Part of a small language model's weights.
Size: 5 heads of 32, MLP 320 squared ReLU, vocabulary 1120.
Training: a variant of Adam for these matrices, 184M tokens, 7613 steps.
Each number is 500 + 25 x the weight over its row's rms, rounded and kept within 0 to 999. Layers, rows and columns count from 0. Numbers have three digits each. The size before them is the row's rms in percent of the matrix's.

# q: layer 8 attention query, 160x160, rms 0.175, rows 154-159, columns 0-159
# k: layer 8 attention key, 160x160, rms 0.171, rows 154-159, columns 0-159
# v: layer 8 attention value, 160x160, rms 0.171, rows 128-159, columns 0-159
# o: layer 8 attention output (transposed), 160x160, rms 0.187, rows 128-159, columns 0-159
# up: layer 8 MLP up, 320x160, rms 0.211, rows 0-4, columns 0-159
# down: layer 8 MLP down (transposed), 320x160, rms 0.193, rows 0-3, columns 0-159
q154 133:498437491502520505489509465483496506498472432519541485464476478491508516483526506480486509484543470525436481536519486482520501503530474519487473479497506467536464477458499521505511504531498519485509474485514461512520498479481480478541552503490524491524530514484485487475507492526510516521527515516491508506504462471509498535491505530471464505504516536484499497457483513504467445453470575499467478517538486503497533480538465483503498478518462510497449507468507531475506484488453464
k154 136:519472487522497492523478486471508482481496433537550468461468477510455486497484540509495537542509479528449481506508484521484490515504482484449463495471500473513484509478472532496484486484467552494482497496509496486515458525457484503514501476516488526520486492497506507477514498513478495530500492528520489544489487467472477573476500504478498508458475511503500485505512497543467469528508536464468486464510513496524563472517499487545506473496485484494495545497520509466499425538516517
q155 143:457527516489516528521494512511500551518509461525519475466511509446464473511463524490479523514512482446473530450435531540511466545510507493511519487502493500505523491513513471514539485509582502495492537518516525467505513491513505497529519507481508522474484481466505472475536520508486529490487502468521538480503469494531521519492504500487520503481526498459470557495482496484520527497483520465495490507500513512479471522486498504487520446470525560505458477507479469558508518526477506
k155 129:480526548553527516496470534484524519482492463479497521494546538472498479523518521500443510447503465490500519513474495521519467503504480464568478488496498486508503504514518510504498475531533534435468482566513457488507475494520515495518512527480531469506530497493534501508506523492501530486482492493523530509498517512513472482476509504471513485519459478487495532487482491463512547498479496560465511499546536500469477527487493482420516463507496493525478488527515521510507471487513516
q156 135:513504520470501489522485502502487506454492542555482507545505519494503514479524419528492486531515490491530529555543512507499486497515491512495477492498480463452505531500500506505521502510429452484545488494510508537507502489478498479497477540528569500478480492490526498487504509448525536450496513507500513491463487487507469488495476485490501529548535489544483482485511523501488481506487485489496476467492539505509486482559486509456518487511509488486505491495523540553488451544524514
k156 130:535536469482476497504488539539526536498457505515486513535464503459544534476529453511533508518498472486490524497549479490529516486512504558498524479554505454499550500494499512518487503514504523475531498519480507494476488479439517491519512534532531515477501514505542528478513527433495568511492496563516523487508500499515482515494495498471457541513490461523489506488470542497502495496485491507474516499488538483463480513520466509482507527507512491510500475462504541533482493529499523
q157 135:491473506509504495491508465480484494488519543517466515539490474483512524487454479510473498479487516514476474541552499476494532537534464519485540477459490515480473528512487459536500493510482477451456521523521484515480474522528496544514468461538473498505489500473518466488533503486506502559491470444516459509455524530504506524505499501488502494473501470506541518488472533496499545444513488477492466562480503485491546492505495511454464505513480498497467496470505506539509546507507496
k157 134:511480521523505535477502507490482450470497547527510487528481515510518534502459506533523510505512497511492502487525518519504526557519526480449536495518488506486457513515526516531485537531523487456491516496478465494482496491512490533496491461530504531511492469478510501462514504564512475516488493463493520481476494510494504462514498454533492527461526506478508558526474466547458491478554501466545489477496514469515514561485478492510488489493527497463491459458524477514491511556486481
q158 121:484482514499499486508529485499555469544532548518502488493506498515471465513473473522536502524499491495501509484527476491516526484492503519538485515495481528470477575466501481473508501461506454542512561504487489462491505448454515474497493472486493485540498515514499509448486496524478498500522496501528519506508503515467491504470519515539478527508519506461470510543465524505447507495533464481468471537518468457529465520474534498483459482448477516491499447494528511498488530484519509
k158 123:492477484535469468532489451517581499489529537521472491497451483449475465516488479510516476513481490497496509499510507547511473534521549475550476495487477565497520501499503489441528509481514501491513525463467503484515499460527515485501476468482530514547509506480495495439501462511484508475522489462508502499508449494517511463499511545496485571498488506489521495526524464468483471494515493509492462509499506491454472520493518471497481507480493521485479533476500513513510515501532534
q159 131:492504482461473507487471509501506493453480532498550527519545496513445486497454510488477498507481541523521503522539482484508490459467471479537489488476475495527531496488505467495513422500512523508442496490520486490495481550535534522496483489502498493507471485495531469487488501528545435479461552530503518506501512490498513487481532463529557485527538535503488492465541507518488535513496482514512489491499471517503502486486466474492464500492522481462492497502459531520472458472518481
k159 130:505546491486484533470534507518515504443497518481525535498470512515490458484509500487535536452530511496491503509560479502507454480503478530523472514525481484527546518491502465445466477490532519469477506463500518503496491441508466517516495498509523512513455487492506496512504505504544495486488511508521544470476504501521462454506565453501532479475515516540514482450537529512503523505466515460507511500480486488492465513507443476463499524502505526510512501547469515524517471483500517
v128 100:421490523519521539459458506530503513437482510491454515497501528521513527516501513480499523446506500535477474516506506478504536509511519462512499459524512487512525490493502529502500476495433495534526479512488502548532550489429485485539446483491495486518511512518465477522514493494502541503506505478466461482527548519492520497501478470518515487507493461522535512471497529509520494501514474521538472513479510512494534491471501501530503513527511456536500499482500486465536484478460475
o128 111:510502519552486553491488504527469510495481522506461510502467482551537503468538538505486523509504489513468525524488547537489540532533507460501529460527469520503507473491521522460514435479464493507529532475504493506472546505459506474498475460465575501480521501505482474513532507536468540453524525457499484513539529497522539483499502521497519510521489489479501537499507514514504500494532489513500531490500528463521531513475500486528516533521506503532473509499455522525496498511496500
v129 107:479497507500533454516462499510519498510486488467505451522520504524474530449482499541489485522467555489523495494464484540440504466489514468473514496522496524524507466490504503524480505481481477521532486521490510492525501504509483531499462511482468536518459522499515519515438536521457493480504528489468505500499446515496557478491508485515491513441477533490492526533488515491490549532512499459519528500492490464524521475489492517515505512454506503523480489492552450487486486527565501
o129 109:517498522533482509464483496548498528520489489454489446540502514516509514492501535552513489499489470516472542489507519518501533478471529556516472512523555511466462465508471500527495527455502466486517509485505496483487513524512496518485480501540527530476495486532550467521498510503475476492468487505505504475490468498475550438490517538523532517502508522496497498472508540496493515483466469505464476488515515487492523513498446456451523501505511517473477506482523511546471438494532516
v130 135:469465465513548499497519520475525484490489511462516511530526509500541534487548491466459501467477523564482488522543503467521505484511453490514494490511519510498505499503490486533503461511524478522500490533512445524490516534495506523526520521513493454516536536513525480545530477510522475529491499524469468509531536527493478478455500502475459487533456485514540516469511519510540485480516449524511482537504511503510479478520504479486501502533485452503456495445497502478540505494471466
o130 111:524454503468487509460516464499532518486522534530503516513514470534532532511518475554500454518537516496530508478467498480490512511525512524486543468494508518539521495468467518513464489433548553473478531465546476502517515517518483520476532533505493503482510523516527453486508476450451500508520496483497480503518499540514497487483490523512502509534479528474533476518473523531506480547523490544508512522465503478545504548493519454496498525517530515512492492498491465515515482474504511
v131 107:537509529516496466496519512462529505478506534524492477511407508518433511500465501445465482482451496501493513511569492494502503511499436533512504508479521506489466529465524558484512506511474492480495485495499500515517470512475479492503475487481506510526496535526500496481481472490489499521530491479517507515472493488533451532494471507511457503466492437509501462461469527524482512486513514488465487490530490510511518480496514464470500502495422493484493485489484490519498517489526546
o131 114:499519517459486467465482489492500522486532490431509539482461511507435509482495495456470488483522533482482481501459543516497493507496482509501543470526502503477472512463488525520504551520449495491447491522511482487543468495497523483503477484522538552511500485542513507504533469526501491461477467497494520545458466493510476527471491491523515529495502460505513479489510511519479463516511495542493538489484530499502548479500539450482526534488463502505504525521520494490470519494461531
v132 091:511490511518472514494499487507484558496458492502488519517458513541539501501545507513490507501517559468547472545510525468491501495528439506512538491495474495470496496489513523489478484576530506494488463491493541503510505475525510511497537480524474493495437500468513510519465527482542452497482475501498483508518497461525464515492482499483522555467503517521501467479472501493526496544511514528498497540460562511509519502481512517482491537490534507485470560484522507485509465508511495
o132 117:543486491523520511510474527513503524503527487498445474519498522510519501506500515463522527495554512479562528525529515472481470487481480509495493463457452467457486452496503509524514522516516528513514502468489530545450502458523543488486518499486479521481492499483503445498526492513515476476470451510510497520498483503567516457489494515478533528475510493518524501502499521517492461522475483524499455505514567521506459511501513480521502515478530536462485533515542518488483481485477465
v133 117:531468481501492524529493494465482469463518526544530498519497470515469534514504483498548473533481462515505518493513524546486489533527512493512451510485517522491509484509561458507474485465492491456502532447475558464498503488494515491454476513528524552520528497513487519453521473521499496516518514492496470509480496492487516485530503495483524479547508545452491544479522498523501470517487488557497467499502489507515492483520507501483521506507582521502505482507469515492517540466482531
o133 110:480445570419506490521516465510513485434521465520475491524538465502498498490472536470504500482497445554515471490495484459534471530500499515513470501491476502542496468501509486525501541520472533461500516502497544489535480528472513507494494494455490559525491498501453497547496519532530514487482539494480514533497507487496547524493507485484524509485490487516499508466500499512493477480463491495497503478476491495468495522522511499467506493516566504515498480526520466469523520494510496
v134 091:487516502494471534456515490500485514563524459486536517474541510517480511486497452442500529506476491477550480504486543482511496504503482544517499500496478474476471513508492496525528501496469488491499521503491521483520508555500554506473498506519535487453505499483520509537474491481508505495519527501512464490496549499452540483486510502458522518576533513551495512520505496490509483446471480551467492509494501522478518480491497506503502478491548469517497487514496578537493511468486502
o134 120:494493473496483494460492456497524519547498524521525546476472523501498517506544484484463481490414463523503524492490507487510473501525435573467495522530487475504473504500534502560523514479548493453491528465483476508528486506493516484462523491487521499521471472489504491536476510528489529482511509484508508492469491493464563484525477471492516485499498493530555524545530515496507492498488483475475445485516497476486476493517496497534496449490488482496496508469496517495507462484483506
v135 092:506508486530537503538497546504496511443485483519501523518543515475514516483546485504482544536461487512481495482513491509489494444504494477504512500519521476552524480494520528478498494515517505480542487503507468501484469522520491498537482526499480539506493516539544498491488485449529501480481516493497566482469481487504499447508495555483542507508492485518528493490482509485505447526506503526454525501495480511478473542526502434480504508517480506512462510489492534449537474533435512
o135 111:520495485496524488512529504481483538489461472530463511493507482482528512486478500487489503489500497455509475452519541498484485455489467480505524459488532512507484462463498472515441473495508486522486489467510488463475491498514443505465457504550525525553527508526515511481492473460522492490496539519494558488495501488503549495549496546525534527502520499507493483497516509524471476512510460453493512483500496496460526556484525524512495488488467560497490521438486477482508501534512482
v136 107:544536484482471489518500458486479493497552506503518456490482479494472479497448483510517497530547502465531511479510510563503457547498529476503503513477482511501519463461491489502512491485499508509481535493484526464487541500510489463482502521534541504510529485499505469463488526517488459528484512519494527502476510500491551506535486517498527511491519548456476523519486492494455490555467553482499489488495516529500503487470522502466509449464505514521523493552527515517437506480543521
o136 114:499473511514491488491521525485451467508497504474515515479486481485455488473504459471474525506520487519512473494552484505482466496475470513491473473497466502549506551484504496505534511496523507510491509546475522486446526502545490516540483486470544456510473513573480481481535470517492500485473503540455518483503563469524505512461502506548501504515520506459483529496466519487510468473514516503526465463482515501479507515514499486499561481486476492511554499494528507497462506532486540
v137 093:553534487526525481494485543479489493477526554529498489505477529499499520525509479487478504519447490516532507478508524528526475514501471516540524524470497521507509485532456493533486444512549479505487501546534536478504485528451480461488532509506484498495468499490566495475519528483493468505500536516489498501518549508492480459529487507494489457519505500519490489481459510479522483470478443539503487481503500484499510512474501517457534469473532494500503552530508517524490516554549496
o137 111:498484469540510473474490505477486494505479544500492457510527570478500532508513540494495501542504516541480495468470491515543487489505496523497492481484490490529513460490470522515494468515478495485490505477471495502502489474491482481482503507527446501510443502491536490484505478537507480498564500524484542504532542554527510503534480476508460496473528546530503482483486524462484506497513491500498492516467519484484499479512456512477494495531536530506461533550505508426494541462529545
v138 094:519521480552515521531528477526510510500535517535505526489451502511489523531500536424565501512486475543534503536513508531508458551531479547501507490477500512488491506486492521441534503476467503471480527494473522464492526497485494446487512500465517521497550482529509518496521500478526524476527527494517486502481450477547492482507535518497520529495511503482517516445527530530492509519473498463509487498487505516485526506557490487481465485476516514507498505462500538506485513490509536
o138 114:526516449493468556501527483548533482546503487516484481502465535498510518515458529457468460490490478503568492528519490515512527511490472493494488486485528457488452498512531465441491459470503489467449493551511470534519534514487462501498504522435493516517492501514490481506525525511492505493518499526498503528494470495522512522513490496511491540457538515494525528494504506501520484519519534488499516488469507485481565500507437501476482501493531484510472512512531497501474536530498481
v139 109:566492468490497524493499514498501491457518522529525527508490503487449485547474512518560513516489524489512504437540518547514494482501509532484485495484530494483452527475497535502491502477528506460512516475502486454487479491454518447481501518518487537513491502507509486502499512495502556492493489496542532470500456499499490469517494522488531502482488540444505519485494504497473484512486486497514470496492455506526499529516478512481483527457479533491569510511479548473487497473569527
o139 119:506482472499530482479489516534478446474534482498531494475512484523505522524504504490525515468466532504508480451515499484518495540500486472484456494483481499482463528519484513452523492539494462483503483472541498487531482519477525476532446518491477500463499519500501472525467546514483524483477486465455492467508503545498510518523467520488454496468522540499473491494527545497484481509490534521511485497515486549495500560457469536525531504489455543483533501515519486507497462559513509
v140 125:534520485512445490524507459509523489518526517498480527480502475511436457506486507506525490535556464499532527480506511549505468538516503502491506492470485525463487501503492516487482482462504522498504510451522532477510491436486506487482536502485537511503444475524527500439500503514474481479496497524532505497495501465534484510492532533522529534537528515480456515502505495507464522534501522486501506463519510508493513534501519513519491477479524548482494514522478526475454461464559537
o140 106:510504541491474531502525535511478529513488443503522524490526520509464505507494478493475513495430487496467455526519463514523502519532448469502480509491467521493503510535465529509503478509495493525471482498508484506529530478538500481491506534468487449505484508505544473521527472543477475535449485540514521551520564507495534551453521491465487546493509519553464449490500491485489502512530479526485514499524510523495506538489488516481496471476525499501497514496510525468528508483511512
v141 111:542530486506519495474491536501489532489441481497497480515454523490520474493452542534483488495474539507513478503453498513463486457540514472475503495502518499533537490485499532485514552534518507478540484505474513496524502485507470507503507487462493506474493500492466503513452552501482483459497516460508502475476449494497507511485496494499515500479476482507493444585492487489484524506490553535509552450489545493527525512486506514532509504482472507514465467497524446497488482488495477
o141 111:543527495498504499481500488486493516534484507561477483558449486504509454544509515489538451494496511479503508519481464541515518511484505545486520499526501448542506499497465485482485567541505509504469492483536517484495524508502499531437524482523515481467506462506509458529471498486487488486500530523491501506468508491515454520503523477508512548497510483510483509541510493475499551512537520518507496501495513550493482556457530489465491507538490486509483533494508472489468518511444510
v142 100:506534490479515528481506541526485465482480487492563537521510527501533519502485500438509478512487527471454481521493481484466516514513502509493492505496495499493503462530493529505495537485507490545480488578474454524482530489469508500520500483483466497469476487540528522517551494482521545488524493465495482475483551506527526471516491506453459517472456484553510480514510497485546458498520484522484523528478496456490458520485475472493514500517495488486522545477522478473539512492509488
o142 120:510555500534480549544498503508459475484495495510546524486501481504500469492471493469489466516529495483482533536520497463460490520546508527460511452490481497460486462535460513515491521484517521506513542492498512507521516502501480503497487442513468496494505491501526505473499508514539518471508489460472533474506497543521522531513487485529505504509489492521453498499534492468499480468485524521474545532464432472445466493500533472467563494490511488485506490468500474490515507455530493
v143 097:505483492503493502522520504482509471463481503479449502499507509534496500481489526476507493498503516506511507513479495483535488514474495489502481513527587526516505465492459519522496528504548495527491453541493478523458481475504517480544558513491494456476497496512494491534501468518523519529478457504468485471577493498431468471514496491465470433528476464536518506497482500496514491489499470525516522470511484458520525482492511478476517539466472473463516507480541504506516474502510529
o143 102:523525493502470477498536529456489496463482496489500483502526499516480464528540540495510468453534515483557510559500510506527542544506477498514510468537544457449503495493507484518512529503546514498535520495493504469519485543550537495511497482536532519523505524492493514518498458509521463496531466501498493519567502493473526500517475486494499496466505465504506545518475487528513516532489513521493488494490492451523506453473508501511521487442500497491469493456505490520512538542507532
v144 108:508488497492494504505508493482502474503505488507534520508499467490506536517518472494551457512503483555480504521523523515508504499508530500514425508451475470472480553523459510494535471495450487484446507494495533500491503520514530468486489484529543505487538525497495487494529431506538525471518504474523487485506521515503489484507499510498490499529527512465524537494517513479518497439542458514497472523518473503494492427491506483462488498556542502526483473494469554513511494477473525
o144 109:516442507473486483509463535504507491475424497505506522464474519495520523532479493505496457508474482470527483530504491497565509452482503485481482534498494485505445524517509501467570477511472531522489488497511516492521487509523544537503496473486479499501520494508461478521517450470523512520513515490519505449486483494533552516496485502529511471477477488464510500499478518471522495504529506465571523481527480505482479445524480522488497503495492495508465474481529492506449506466520529
v145 095:507492529520483544524480483516503478504520550532524536488464504476489482527502546466542503536535469515518503488498497543473501490496514539489512518460496517510514468506537516499549494475511510483490476506489510475427509501451474502450503453450507570503485484508493519457550495544506499522541509475495497493514453499528493471510510519492507518498488523485504468487497505488484497576508490463506484494522498524498512538521507485512486516444482486476514517498526515554486470500511536
o145 115:515549515474510494492459491517478453529493469480476512470460538481498496497530508472506520513527470510561516473416467503503488495504474494510509461490479494501518514516531519480522533472503465499474459504499504485501504502454481527508504475503475491478514512490529460494477497541478521562520529498480456515533491511459509477476535505512544545509522478510518462487499515449529537494532486515505463486466502501555487550532508513507513499512513529475478467514509512523520507518523544
v146 088:455499546557505460506547504518496490529462500453484527482511501489449471513522512541540502491529509465558510460520527497462492509483499538493510495491496485570442508494491504482484491459480512511503493500504488505488489475498477521461504498512497500577519456518485499478503513534463507483515523524498515470520478475494518479500531482484474513483541506472496503507455489497501474505516542482503517463490524503518526559512484532509551499504506521503548527503514487495493478499545547
o146 119:458452511529508470511544514495531528504493495480507474535501520513485517508463518485503489508482502485542513480479492479501539504521507526517543483476466433554489530517527513502470461492538456519467484521497508503517535556475530481492480491512487492553566503500527489464509479478512546509533530513483501548506464481503510501474546528489503478497513467515484503500487517495517519504475520521515497478517510487503477501492463498470534520535506501501556555493542543501509447505504527
v147 094:496519459497524495551547497512495501449494535524517526495577497511511505473479504500490525512498501490450495429452501491541529498470462512471507462511488485480477472507462487499559530503493513467453494514493519516483517514493516484497493496522471529484534494469483516491552491481489476514498488517517510513535518506516527533505494486491551513528478526501524525518534485493481509468512465463467516529495485518510510522458494498483510439507478464472476474474481525543508484507556473
o147 119:496501487501464490565514458489526511477485536528523513511520454514542554544491536498449511491507478472467486471483480498561529521510502535529539454503464512474479498511474512464529547476531506515504480514514534475487483512524522485515472502451493498465477552501490520455504494527490534519490518495511534477480501491484462517540502493523513518535471528508485485505502487531487491493491463535525498442492523520479517466520466493489501466483497487524547490496522460513493463485514501
v148 100:535486542496468532517470524503497538536449495533481516485485477510460452570465521501494524495573537459499497476495498498482509492521536451512521498492483538540512514481507450527493502499496518493533497516504499484489486528480479529520488512510490520482427493534490520509493541488525488484502508495495509502483469483471483472477483480523497476487489510520515448491500475525486429529500510526506478456523510479509495523496488541479474499459477506467521538503533480519466479534501477
o148 115:506547508572495501511468521501467592499472517523510479480523463522450485481449489499503474495521480500533523496485447503501469494521514492527445495511483510515520517503485498510498532480532498482469520494507505490477476502460491536499453565527493523486510523526452497522524557506509496490508481480492474499491510469508509501482482524475512511521521456545504485542503503502504484501512519527542528509500488471511522460474495552517479474536461538524478477497490493492519523509542504
v149 098:542514465522510455476546511488536498542501513502493515449505499480488486499525489507520500508505459549475501531514478532472525527476539492495451480472479494464464550509504522466494510483472497471480489457494526486573505469496507498468485467501554519537468488497481495476470538505516490493536475532517494483474510486544509494491493519487495558508519474517516485492522465508486532441490490436467471534479512523500492508484508470504466469533495518507519468500522491515519482477531503
o149 115:500515521506517498507517486453467522507479519492534513479470479490557515500444484465498506472535481533519541524480499502511533548481513460491481532471509467508483502460512477468462484533498474485537488492451456509503488487544486469497516477510503450477449515512520482504497531509492507505496521512543487493495469497461511516533468500507454514489508483538543467487529499515506499501439485545517534519465479486507490498513472488464491517543492508498545490482499462499504471564470526
v150 103:560514476528516548492482490522459516513529517504499497525464503470484499522493494542524491474570478515493533547490487528474515444502545519497504494507514490467487543490510536484473484480498531521541511489515529478455495534493500468478478438488529541488489492539525511479467484477508503479478506524563497513507525483504494457509528514490469501476514534500450494521524518487491510495463516471479438456500507513503508510532505501514482492430489514537515481511477498506474494488514512
o150 115:479525501498535553501504482518482525522476496488491515518489486520512471532513500504466497443514464495493463536491535475497490500507540512490533532519470528509498511481469493461480455504506515517462493527517551484501517526510499520519447478474483506536463492505496517546484474463534510483486534531466476532496485487484521457508516533520446496455544483467519449504510546506501476480481494515480451498469496511524504505509491487521464460439501478507512461466483527461498490534527503
v151 097:480468467470509530486498520472504501520527485505467490532575513545487568502515488485491477458494482510505481512486519442526517498501463503505506495496507507503508541510507502504538483503514453514488509533509532494522494541530496486505500482495472472503496517498490482564518496485519517542492496500480489513535510510462504503459451486532485510479492473457512501480533512516515487468494484545541481542490482495497509526482512490490538516561546482533443442496530487504517516531476442
o151 110:485503482501484491476476465531477476516505484507535458494538550508471496524475536524528484487522459457457499518506484506494510467475481493476536474496507540544498509497547478498510484489490481491523477500480480481475486447534500443481497487506509468508522493498480469486514473458513533537491518497526505486519517522452462459477482517497510494478491489502476538474548521516482528522500452531532495500482490498445474514496517495494543539537524528491488489474522511484510523484561430
v152 138:476497508496513499487472521486519491515451493474432475491551541522508505505439478542443478509493555491501506490470504453523495489491537461507525488515517502496481492497518532518473497511516497577507483526489477502521505547489512492510482506497483466492442534508486509542439513494478506487483487533463542501521516530470496505458497447526481489494469471513523495550489501503514508481520485507515527474506479468511479505489503517538514532492528525513475500502537474458533509529506472
o152 113:533496513491493523496508509537482451483488512495518544509484518476503530500477484564508510521563465463498548459514522511510475518496501480496488504517507474504464527478479522517495503485544540545493523485475488568502510502498536482486478537522481475484494473532462508476438488447505515481503503464514499527539536503470445532528539493522523514525502502478511479543497521473492527492469490517490496516515512488461519515436521511519508522490494485467458533540511495505515511495465487
v153 106:526482562472491561499494488492470482493528514540501504495496497505508465546498507515510513502519528503488510541552540522475519510551507487504487492489542513536478545533517527514531532487509557494473528445485485467453513461502502505524546485496513487512483531479490503509505459526506473499497500507508478449490460505490486509498516499548538508496511565522499503502520516524479452465520457454500475535494488509516495519499507499473497552538512526479513525489449511492521469512497520
o153 109:498473530468517515540453479530476513528497508465490465494526484551488464522497481521462479486527512454547452503530530585492530488508456491492469479491522461524489539520511488494528532503492513511503504544517516467523513542495510532506531508504500477483503503477508523465494497540515496542478506551493500469510495514553533495509534512492492497552494511546466486515516538471498472484483503511466506486478482534519503505474533475497488483517507517492446536513474494466520485538504503
v154 105:512549498491488480489495456484485509512517467499512483496481509483523513501455498517498481502469516527491517492527497509536509486493499523517515466500462466480520520524518495490449505515522495521508543445495496505489495508469486480504468492463491556546510554460494478509504445523443503489501504528501540527497491510454540542477460502488503510484490505443472489557547519524493519476495500478484457483529461461499472524483515557519492515520505528546466471502500498469519531517478461
o154 114:493528514488483509505508490487467474522463507518546521488544515488566437504504496495487529490487531529479484499559528501517513486514518509520547469491476490510528510472493498530477542527542485447478480505516467547487533482491526490484504490481479526493490476463448551462517454510466495493517468522480522496485470478504517511500459565504513459487486522481501491496506482459504517510460516472523494484487493502499510505473530501482494524508509518514488462488545561494452531520483523
v155 105:521498475487462530501469502508518499566535463516493496523469476486508480499460525519530481540539484491508513443460539536472530521509534520493476499474482480485486523478516516497519519492427512484481527494453485472497493536499493429474463511501528557487478456471491563440514508522469491487538491478512492495469495485500535521523495543526487511516549493441480501483486473498483510484490497492480496492524490508485510499482521515497462509487510513519499500523510486537498531502513514
o155 114:503520522481465515505539482501528487443509482472482498467491482555474485479482499473531519511461496539514474504482516525464477519462527481529463515515493431501511536470480494498488502520480488487470448546484458499462459513508493465539503529478495468473493519443515461501486505519518492508532513515469534485492486479550521492520529526525529515521542467516498470472508544489510509495489489487507524522531508463509449489516506510501507510475498505553461517481493453512487522495470464
v156 100:513514503494461496494476472478502484511538478518461544531538507481496504511480484483475506477535486552475520560512483531519515472494479555512527489498515504454501564498492506503542454477532486511476541498510473479469477552486503490472477497499522498532519487468516527474506488508482492504506501510529538517546521508486480505469479485524497496511493514492483500459476514504519432487503457510485468527545508464497459530527473493453478517535516471511501494477456525506463515513439487
o156 119:456530490492471516467470490494486497494490449468465513519498537571496499550475494501498504507482467538498440561479491485447516517465461512517478497488509520523498464497501499491531541487500459526538486486540509490473481510526489515503474511469497498533482487488498531495495481474494489485513488509484537521535507496533509533533486474495496499483492455451473447516466528516499467495484476487475510526551486500530509541478464560480472470488502497502529527493485510524502478467463493
v157 134:544490505485463505498502495488489520507535522511517520500465483480503498510504519504511507493539494426477502459450546524515497561519483537475513531501492501517502437464517498493526516487505522450518510473489521500481523477518489469502504485509531543500507483499501542456513513503449492507506466486526483487472448492548527525545503543489549497456486513493476492482513491515467486548501547476533503513512500513511531555478511500523508474488489545498533515515498489532467527490512549
o157 108:518494529507495501478489519458528535459481470499487495481504513505505496524514461495511538477517493470464473455504486511554496527526499473484488506482494510540494477480498468535502513488491467513481508491498544508519508512467489539463510493488523485558432502479507459505520510495468467477521486518522490506504457535491470522544542490470545511506498489526461465503463544526518503461540533472521507489509494520504486475460526515509519510488479474523528508490514550498486561557540529
v158 122:517524549491486470510476500507515543531486500468480480513473510485488428469473572505458534494501492427519501482489534481510521482493489492497531461496480519516495462479491486501524472548510503483502493518498492519489500533535471524505510517497481498470471479525498467531489555523493491489520487480513516455470482482472501541489477501513501518484500489511472476495500497482469525547481581481478490479499498528516505533493516533495499467455473495508504484544523462551511460473529506
o158 107:511543540531482468511485462513535489471505501465493524510540459472540508502532480470536488528493488458517509530501523560519534528496500504512486501491505494509510499476522502557476477554508508469465518514490525509476522533509545530449511519506491488504515502527548499446493495486519485475500499492519533456512528485457510565457468512507481496480500497479443478453504496516526519487481517496484471543514478510510490506524474496494503523507531511517522503465508494457500508499564467
v159 101:467479507497539513491522503505501490518466481472514523462552490493490489511517479506505501535465496540459495510519524468515500538498497529514476497507484484457492512538491466518502536517471450495444480491507518523480551503506533547505483514501496493493535502507485537501488469506535530526537550500499495506503554526467502522478486523501485511553516498549506479438504469527537464472537501562459506528522503538503527487519499475530492490550512471503447508504507532484504487468496520
o159 104:527463476478522512530511503461514504525465562492505502517495528514495485437492479523545532505468503512503510543505538499493527542466500523499504470488515515451506484506541522490496534518534464500467484515514532494460538477510523525501480516546509543527523488486446507492468480484500531488468563480495496539490469521469494530520499504480516490496473524496503486458497502482503484497511524526467505505550507506497475529535444517549481449533511489507471500492486498495548522468489516
up0 098:482452484478470504514547510516507481556470498510519493524519466484485493519491509507504510472499512484473492546511530460557498462512513519521487510464490514495505499419470483474506493487516487497529471513505478490447522486508513492517497520527495508516482474492483523471533502509501465547530466501497505505507483534522552482458475491512496480520521470459563473505480501477446472505506466528487483510520443520482485493520499467478505538509524488446499523483523497505472508432457500
down0 093:466531495502520523523532516490517533510520493541534483503484502478511496533501559458518499501510494488462492515521512494535518497486535539563520486456479507489523466456470503481499524525466436464531470536479482471448508487475490498461467511483483487505471495473518510494526517516488489511501498525482516458451493490518493509505472475542513497514536517465531504462429485463528501476506497525487476498508492564496504501532518526499534526503497507500526527518474483514488486467520552
up1 084:559503475496486543517502516450499525452516487518463530508465514494489507504478545545486479518511465492526490493480532550479501471497552500476494521474493510525523460495514500508496467480499523489522488512485428527458524485491448490527536457496500504528508475513500490472520506541483511484487450485520449503454532504478501468500520529510473528489437514508509507497516497492481516515490570517519492484540534496489478509486502485515487498534506471497529514469473491504479552462506512
down1 089:531479476461474516496509527503475489501484430515507512493547488523475506488496443519494499515500450532511529467461461481528495472517482498490476506556509471530520507543491469510536476542459501503508452526527497521483529498488530492490495510507482484477512510483535517574488490481457504488529520507507523493500534509487487485458490480511492480500465480496539505489482509510534534516494480516477538463493487554501522468521476516521460553484509507539539499519466514485521473493494550
up2 098:493494491508521508533506474527491492514461467481500537491515498539476488474484519478507520508512495461512465508513529501476501483503520523518523482441465563480485527448512465503542449497540509494489535504512524487513519501517522495482516490523440534437467469531461480519489535501515434499532521496499503470517495553496476519490507474497505505503492484508506527507469485461486485509496531495494459510493512470468489444488469435507477502496490450469542479530510501517518523508505535
down2 101:531518482481494521501492528514508460502532492530470513476437508484504518475496487504481507506558506485471538488504549515476521499494517510501496526500512571519502464511490499492489486533538493528529489516511487496504517540481493495540511522527490492512501544457479489534567513487484514509457523510537516540515514524507523551502487560486531497481499469500510494485444484500469482513483499560455470464536514480475517494501529533510501500499446466474508484482496509523557495524532519
up3 103:497473526473478498480484476487507497558529507471530506486515514515495481477471520487564434490512507487462479522501494521485490527485462500476477509482503507535515470448483536523494474492529533501497518572524490497446539502507485466552503524500521469494479487470525463501465498513451453534508479471528475512482535524499514481503557520492499487518514491525507484520479529498484539500535480522529491488552490462499525487466502482480503535511475501505498509514503481506527499495435466
down3 104:492527557522430506521482488497528530480519480508496500490524489533528501514492491492498497561523462464501533501513491505483502514495475529508485518493529492521503497486487530504534471500450547476484486510453480521507522474456514479490512532495531520457530511490496490529499512494577533463502493490532459480509518471520459504484504496565471492519525449499488481524466464478505486474527503498506539439497517477477514473496452520475525499511503505474498523488533496530474526495453517
up4 065:470489558530521491512512534478499504486534477573489509541511507477507526489507475563482527493513486493545481480539513511490497506542473477484532515500493514496440465494508499560545483501501464430478518501500452471496517514499510505540502470530513491469487492451528483472483511522463476473474535514555526514515471500492461532496510503511474486481509468474494549485462525490476445496504496509516509501501544487519493516490507524485484459506485486502513491469526474518525514505502497